config = dict(
    n_layer=16,
    d_model=256,
    n_head=2,
    n_kv_head=2,
    head_dim=128,
    d_mlp=1024,
    vocab_size=1525,
    activation='squared_relu',
    norm='layernorm',
    norm_place='pre',
    norm_eps=1e-05,
    positions='learned',
    qk_norm=True,
    attn_scale=0.0884,
    bias='all',
    tie_embeddings=True,
    parallel_block=False,
    init='normal',
    init_std_qkv=0.022,
    init_std_o=0.00389,
    init_std_up=0.022,
    init_std_down=0.00389,
    optimizer='adamw',
    lr=0.00211,
    beta1=0.9,
    beta2=0.99,
    weight_decay=0.09,
    lr_head=0.0111,
    grad_clip=1.0,
    warmup_steps=236,
    schedule='wsd',
    decay_fraction=0.645,
    decay_shape='pow',
    final_lr_fraction=0.0,
    batch_tokens=65536,
    seq_len=256,
    doc_mask=True,
    z_loss=0.0001,
    train_tokens=622100000,
    steps=9493,
    dataset='wikipedia_en',
)
Each number is 200 + 30 x the weight over its row's rms, rounded and kept within 0 to 999. Layers, rows and columns count from 0. The size before them is the row's rms in percent of the matrix's.

# layer 12 attention query, 256x256, rms 0.118, rows 0-25, columns 128-191
093,233,208,212,223,205,160,117,163,253,190,180,282,226,180,176,191,222,211,236,191,181,160,182,179,180,201,149,227,159,199,215,243,172,217,209,247,215,202,219,199,179,175,195,208,157,214,193,191,197,247,217,228,221,188,271,239,180,206,207,206,204,276,236,215
098,171,175,241,218,156,151,183,229,201,210,192,227,244,171,215,148,181,220,224,197,237,253,186,187,154,261,176,199,213,230,180,211,108,225,247,203,197,218,236,189,159,207,234,187,191,155,228,203,261,223,188,199,167,153,197,271,205,181,189,200,190,146,160,241
080,185,206,200,205,180,164,190,184,182,194,197,249,208,202,224,184,215,156,190,234,213,189,198,248,176,188,149,254,210,232,202,141,202,168,201,217,208,231,208,145,189,133,172,114,109,178,257,168,218,248,207,240,162,172,200,147,216,180,230,198,212,225,197,213
099,212,178,180,250,207,166,178,192,179,157,180,194,161,201,253,194,261,188,202,149,174,182,272,202,149,204,138,214,199,167,178,233,248,199,213,164,208,207,194,229,210,143,209,203,192,186,194,210,172,181,196,183,199,177,215,184,180,197,189,126,177,221,176,187
096,205,177,209,242,223,229,245,159,255,203,169,228,222,199,181,191,234,160,172,153,245,287,215,209,212,201,216,213,236,198,214,159,185,207,225,169,205,125,188,214,232,291,197,181,196,179,205,212,162,199,195,205,189,139,231,193,188,183,175,196,161,193,138,163
098,172,178,210,188,234,210,238,207,167,178,202,166,199,184,214,201,201,208,209,221,169,224,185,227,175,207,192,180,206,227,174,225,162,214,225,185,264,199,215,221,206,188,249,237,192,222,170,188,221,231,231,223,182,210,180,173,141,141,235,177,202,150,169,222
099,181,216,116,208,198,199,189,206,199,210,142,167,211,241,213,194,261,152,213,188,185,243,213,233,185,175,173,208,196,168,163,207,225,161,234,173,230,212,183,258,226,210,176,213,201,174,199,182,188,207,189,185,219,191,176,164,189,202,189,191,232,172,224,160
095,212,252,188,163,248,194,183,227,178,167,214,228,234,214,144,202,186,198,232,201,204,211,198,220,229,186,203,212,233,164,179,191,196,245,197,209,171,188,209,225,266,229,192,223,212,204,184,235,156,184,220,206,217,256,168,213,208,212,247,222,190,194,207,151
091,175,218,186,140,192,136,186,153,215,258,162,243,164,186,289,226,233,174,137,211,189,155,219,211,221,207,173,186,262,183,232,166,266,185,211,190,250,177,157,211,188,177,223,183,183,213,238,161,212,227,205,284,197,220,167,242,179,250,207,198,193,212,229,181
094,251,186,220,222,147,185,211,190,204,214,221,173,185,156,201,277,194,225,219,177,207,182,209,247,203,218,248,204,151,198,154,206,242,221,239,171,176,192,148,243,195,213,135,212,162,154,189,239,154,172,247,203,237,219,257,211,181,241,207,159,232,178,205,212
096,152,225,158,227,209,137,169,206,198,160,166,159,154,188,240,215,208,228,185,207,183,209,230,163,205,229,229,220,184,163,244,180,218,174,181,168,180,151,150,154,153,187,196,210,219,214,172,197,145,223,236,168,142,229,154,190,189,163,170,190,199,183,222,173
087,196,194,201,187,191,215,156,249,196,159,182,192,193,258,185,255,176,175,190,252,185,250,163,204,168,226,184,185,207,175,226,235,190,144,196,246,169,227,190,224,240,216,278,261,156,197,168,153,236,217,170,169,188,171,189,238,185,201,198,166,199,154,234,203
109,194,192,208,234,217,204,179,161,178,206,228,177,173,193,279,209,214,184,174,172,185,171,227,228,206,207,181,200,134,232,243,237,255,193,226,201,191,211,181,216,210,172,187,162,194,204,175,179,167,195,168,196,159,248,230,255,189,208,241,194,223,219,142,183
098,204,241,194,177,161,174,208,171,176,255,185,199,178,231,266,246,171,234,204,260,193,143,210,206,200,197,164,150,167,231,203,208,126,236,188,278,195,204,180,140,212,196,157,203,188,242,200,128,256,215,192,232,166,219,159,159,178,182,231,156,241,195,191,258
084,237,238,216,256,218,207,199,200,176,234,247,234,141,171,228,178,186,197,165,146,194,205,206,220,200,254,201,180,143,189,236,203,190,128,185,180,178,196,173,176,245,195,95,191,221,160,193,204,189,184,206,185,224,227,237,171,202,215,170,197,191,227,164,234
080,211,150,202,195,180,260,202,213,217,197,234,213,249,200,193,152,154,214,208,187,260,191,173,231,258,187,234,194,251,188,179,177,142,271,196,161,217,150,201,256,235,227,243,223,200,221,215,243,218,185,226,194,188,173,150,163,168,205,141,188,168,222,235,182
094,139,179,194,209,268,221,239,196,159,224,209,161,226,178,208,205,127,213,175,227,219,198,220,188,203,186,193,228,209,214,220,181,191,171,229,164,199,164,183,226,217,147,200,193,222,205,148,209,212,193,148,196,161,176,226,201,172,144,211,217,190,289,141,165
098,245,204,214,208,228,230,237,206,158,170,192,211,212,177,161,230,175,180,184,227,166,226,184,201,179,196,171,229,166,267,186,205,179,174,219,216,205,248,233,206,204,205,213,209,195,196,207,231,217,201,195,180,180,195,243,197,198,206,206,228,154,207,222,165
103,223,242,161,210,210,201,270,160,218,196,186,197,192,234,182,202,177,188,206,233,133,169,150,231,206,184,189,261,204,220,184,197,212,229,240,251,189,200,205,172,204,274,242,222,200,205,228,221,206,218,216,215,223,176,213,218,219,226,203,205,225,177,187,213
098,157,144,237,197,241,243,146,187,181,208,168,247,196,185,220,165,175,230,184,162,173,236,189,197,127,174,159,194,207,185,233,211,182,142,188,149,255,143,150,198,187,196,205,148,148,218,211,171,170,216,232,242,182,175,173,201,200,210,221,155,165,185,176,200
089,229,178,200,178,150,200,203,229,194,172,239,203,198,198,178,257,199,218,192,224,177,184,225,223,202,141,195,175,173,167,203,219,233,240,173,261,200,128,238,165,206,207,212,196,215,185,238,215,223,276,211,216,214,213,169,209,177,202,217,165,212,201,228,212
097,200,160,232,156,195,157,179,245,181,217,222,246,187,250,198,199,210,183,188,216,250,167,161,196,183,206,182,176,228,227,191,185,205,219,213,173,157,178,243,219,166,171,238,206,209,218,165,166,274,212,221,214,172,195,183,243,200,138,171,216,185,218,177,180
097,212,136,222,211,165,255,205,239,229,163,224,222,231,156,149,118,177,196,172,210,147,197,146,188,226,196,163,209,243,212,193,225,165,189,172,233,211,202,245,191,189,197,223,255,221,267,209,186,249,215,208,205,200,164,194,187,181,189,171,263,176,222,194,235
085,233,233,169,185,236,201,181,151,233,242,188,156,203,202,209,255,216,224,168,189,207,147,253,236,248,173,255,213,234,229,119,206,243,212,227,225,213,206,182,273,202,243,213,188,161,185,169,242,221,195,237,196,191,212,181,215,189,190,217,189,262,186,169,223
151,185,173,191,170,242,199,210,194,254,140,200,231,209,202,111,175,185,208,196,226,171,188,138,207,240,176,256,196,298,187,164,128,171,218,135,223,234,190,204,204,164,201,266,242,220,223,259,223,213,205,230,227,155,169,157,173,202,201,170,212,183,175,218,200
093,238,156,194,227,174,268,249,142,221,165,232,194,177,212,161,218,235,188,127,232,202,140,205,237,199,231,187,192,217,207,156,199,209,173,200,220,249,219,205,224,190,198,210,202,225,216,213,180,182,182,199,183,203,173,200,194,209,218,187,167,230,171,206,191
# layer 12 attention key, 256x256, rms 0.115, rows 0-24, columns 128-191
080,204,201,235,210,232,227,189,249,228,211,172,208,192,173,193,174,232,244,196,104,234,155,169,163,178,190,202,174,236,189,210,240,176,246,233,193,232,209,189,215,185,162,194,179,235,225,174,194,209,199,171,227,233,208,203,183,193,202,248,162,194,216,182,211
094,185,213,198,201,172,153,225,225,149,241,244,197,180,174,166,186,153,221,228,174,246,293,164,242,215,220,183,192,221,184,203,178,158,276,239,142,174,225,171,183,183,197,179,152,190,193,163,182,192,218,204,161,246,190,211,210,214,184,212,216,183,159,191,254
092,206,225,244,227,188,114,222,212,201,237,202,219,162,212,153,276,199,223,192,252,182,179,192,177,190,178,156,164,100,181,186,226,181,214,263,153,179,214,210,202,185,203,219,205,209,213,190,177,195,243,222,182,192,185,214,221,205,272,268,168,260,166,199,212
124,158,215,226,262,214,221,183,150,175,218,212,194,189,179,234,221,244,233,203,187,232,248,235,169,133,189,215,179,188,202,191,242,207,172,177,190,178,170,143,196,207,146,186,172,187,162,199,195,115,176,192,209,223,169,237,180,200,224,192,227,255,171,126,203
096,150,166,238,241,246,203,188,180,232,206,181,230,159,210,214,238,215,190,183,154,208,233,240,149,194,219,221,203,177,214,192,144,236,207,214,155,206,199,203,248,239,225,214,232,191,133,197,219,200,185,222,192,212,181,227,202,194,184,177,205,206,198,142,191
086,205,192,208,181,249,185,249,236,230,230,203,174,216,153,233,212,185,194,145,178,256,198,252,229,184,160,205,194,205,214,172,181,206,173,201,215,196,180,194,193,186,131,184,228,231,221,243,176,183,207,136,169,206,185,221,162,196,176,187,238,172,158,154,196
085,178,217,131,172,153,191,209,183,210,231,173,179,194,237,197,189,249,171,206,190,153,173,179,192,232,166,201,200,183,214,175,158,261,115,227,240,196,255,229,215,199,232,213,269,189,173,190,171,175,200,196,208,206,185,221,172,192,233,211,195,270,204,203,120
088,192,268,197,198,206,207,212,213,260,167,188,240,217,250,163,192,150,207,156,210,165,182,182,173,200,213,235,160,202,261,187,163,212,221,173,189,212,187,198,160,245,209,195,221,202,227,200,186,179,229,253,222,229,209,171,151,157,191,199,196,172,223,207,173
085,174,166,184,227,270,115,176,211,249,191,173,209,238,193,197,203,254,201,140,244,216,156,254,202,137,196,250,176,240,223,228,189,164,222,211,235,187,202,217,201,203,176,254,195,201,223,220,219,232,180,241,219,185,204,182,220,200,240,198,207,218,202,174,213
078,223,205,179,166,182,214,214,194,228,269,215,168,199,209,225,148,209,191,265,129,262,232,213,184,212,176,204,192,192,147,136,243,178,299,232,237,191,194,207,246,216,225,183,224,215,187,203,212,159,226,179,165,210,178,211,215,194,156,218,183,224,143,205,229
093,157,155,224,195,187,158,204,216,251,185,203,171,224,186,246,161,200,228,153,194,198,196,225,150,172,229,174,244,237,207,228,169,209,179,224,203,169,185,186,150,219,197,213,201,192,218,196,223,125,130,162,246,187,214,239,210,246,149,160,145,203,195,173,159
075,202,210,214,214,212,121,231,186,204,174,194,206,200,189,218,223,184,204,200,281,160,199,171,225,200,228,210,259,190,188,189,196,220,184,202,201,210,200,230,203,155,182,198,213,182,186,189,200,232,234,209,189,188,206,190,175,195,185,207,199,175,216,203,236
096,186,235,201,216,224,217,234,151,183,195,230,229,222,208,230,190,127,207,192,211,254,205,261,191,186,208,184,189,182,175,246,184,213,188,171,224,189,157,238,190,238,199,171,216,202,159,203,177,145,187,176,192,156,191,207,206,193,188,183,184,216,172,123,201
095,214,226,182,157,246,204,228,208,171,237,133,187,202,203,197,181,206,172,258,231,207,146,195,173,192,194,200,242,142,188,146,274,160,210,197,188,178,203,203,157,148,111,146,194,239,227,244,169,277,219,211,195,205,205,157,212,238,223,240,150,201,184,195,243
101,214,204,217,229,206,209,162,121,157,210,253,233,206,180,273,230,179,191,171,198,195,223,225,249,178,205,128,201,106,187,196,164,176,226,208,127,184,181,191,207,237,242,193,138,210,251,212,224,194,153,209,195,172,237,157,205,153,243,212,205,210,139,167,216
120,203,175,199,210,208,206,169,194,197,178,195,220,190,179,218,144,212,197,199,162,173,195,185,227,217,219,183,220,209,213,187,162,202,218,167,191,229,185,178,195,190,196,238,219,129,230,199,238,208,201,275,193,185,213,188,177,179,161,217,203,159,219,213,176
093,177,174,226,176,213,222,208,131,180,222,182,219,187,153,194,206,217,190,250,204,178,238,229,206,200,231,168,246,133,208,218,210,183,162,272,176,217,229,236,221,209,204,186,147,190,188,161,258,207,239,187,260,145,243,228,200,206,183,171,173,158,204,181,180
108,236,250,189,196,175,275,209,221,192,147,229,227,222,185,156,262,179,177,173,249,175,195,177,216,233,188,174,165,188,211,242,210,242,175,183,212,222,225,224,244,176,231,203,200,205,209,160,197,215,257,179,183,233,211,203,218,223,173,172,198,184,251,242,188
111,218,212,200,168,208,188,205,161,247,198,208,220,168,254,180,245,181,149,148,254,185,120,209,201,238,198,218,207,204,225,167,168,236,252,225,196,199,187,194,210,204,201,147,238,253,206,206,186,266,196,214,183,208,184,209,181,227,211,205,199,212,194,162,197
104,173,156,203,231,261,242,184,206,210,184,147,235,210,115,188,123,219,232,180,195,191,198,177,188,160,204,190,248,246,229,230,205,179,150,143,202,219,171,180,222,207,174,211,142,164,221,212,203,167,209,204,199,155,176,204,168,190,221,223,216,222,228,155,221
094,226,186,187,130,172,239,213,224,204,199,234,159,232,194,144,198,213,188,232,205,204,188,207,244,173,195,234,221,242,218,153,243,192,242,184,240,195,207,214,195,178,127,242,249,235,191,181,212,179,200,235,215,190,208,207,180,196,185,194,213,199,213,245,209
092,157,135,202,219,199,136,161,229,195,188,169,223,189,175,190,149,234,227,254,265,219,218,229,158,192,229,172,190,209,219,224,172,183,207,189,168,227,198,231,228,161,163,211,182,197,164,190,238,221,211,198,195,209,176,238,199,230,168,189,209,185,233,180,203
085,208,169,228,228,190,233,176,175,165,174,209,210,223,136,128,185,163,221,209,193,133,186,139,258,214,253,136,217,261,202,229,199,209,180,217,208,243,182,245,260,191,170,207,162,159,235,276,203,267,188,258,200,208,204,189,205,247,228,210,234,159,219,217,198
088,216,219,181,164,197,183,253,178,269,227,192,221,213,226,223,185,164,195,200,178,234,161,196,222,228,194,237,187,181,144,112,193,189,274,219,205,154,149,210,216,155,234,189,241,210,215,213,143,201,221,210,194,192,163,202,211,178,208,186,191,220,135,166,212
103,204,169,338,236,238,187,178,228,244,219,193,253,214,155,192,165,214,221,167,198,186,189,188,176,208,195,202,199,273,189,215,165,176,216,176,153,231,188,153,192,183,179,209,146,194,194,258,250,181,164,234,222,203,206,175,202,159,186,211,190,191,229,194,199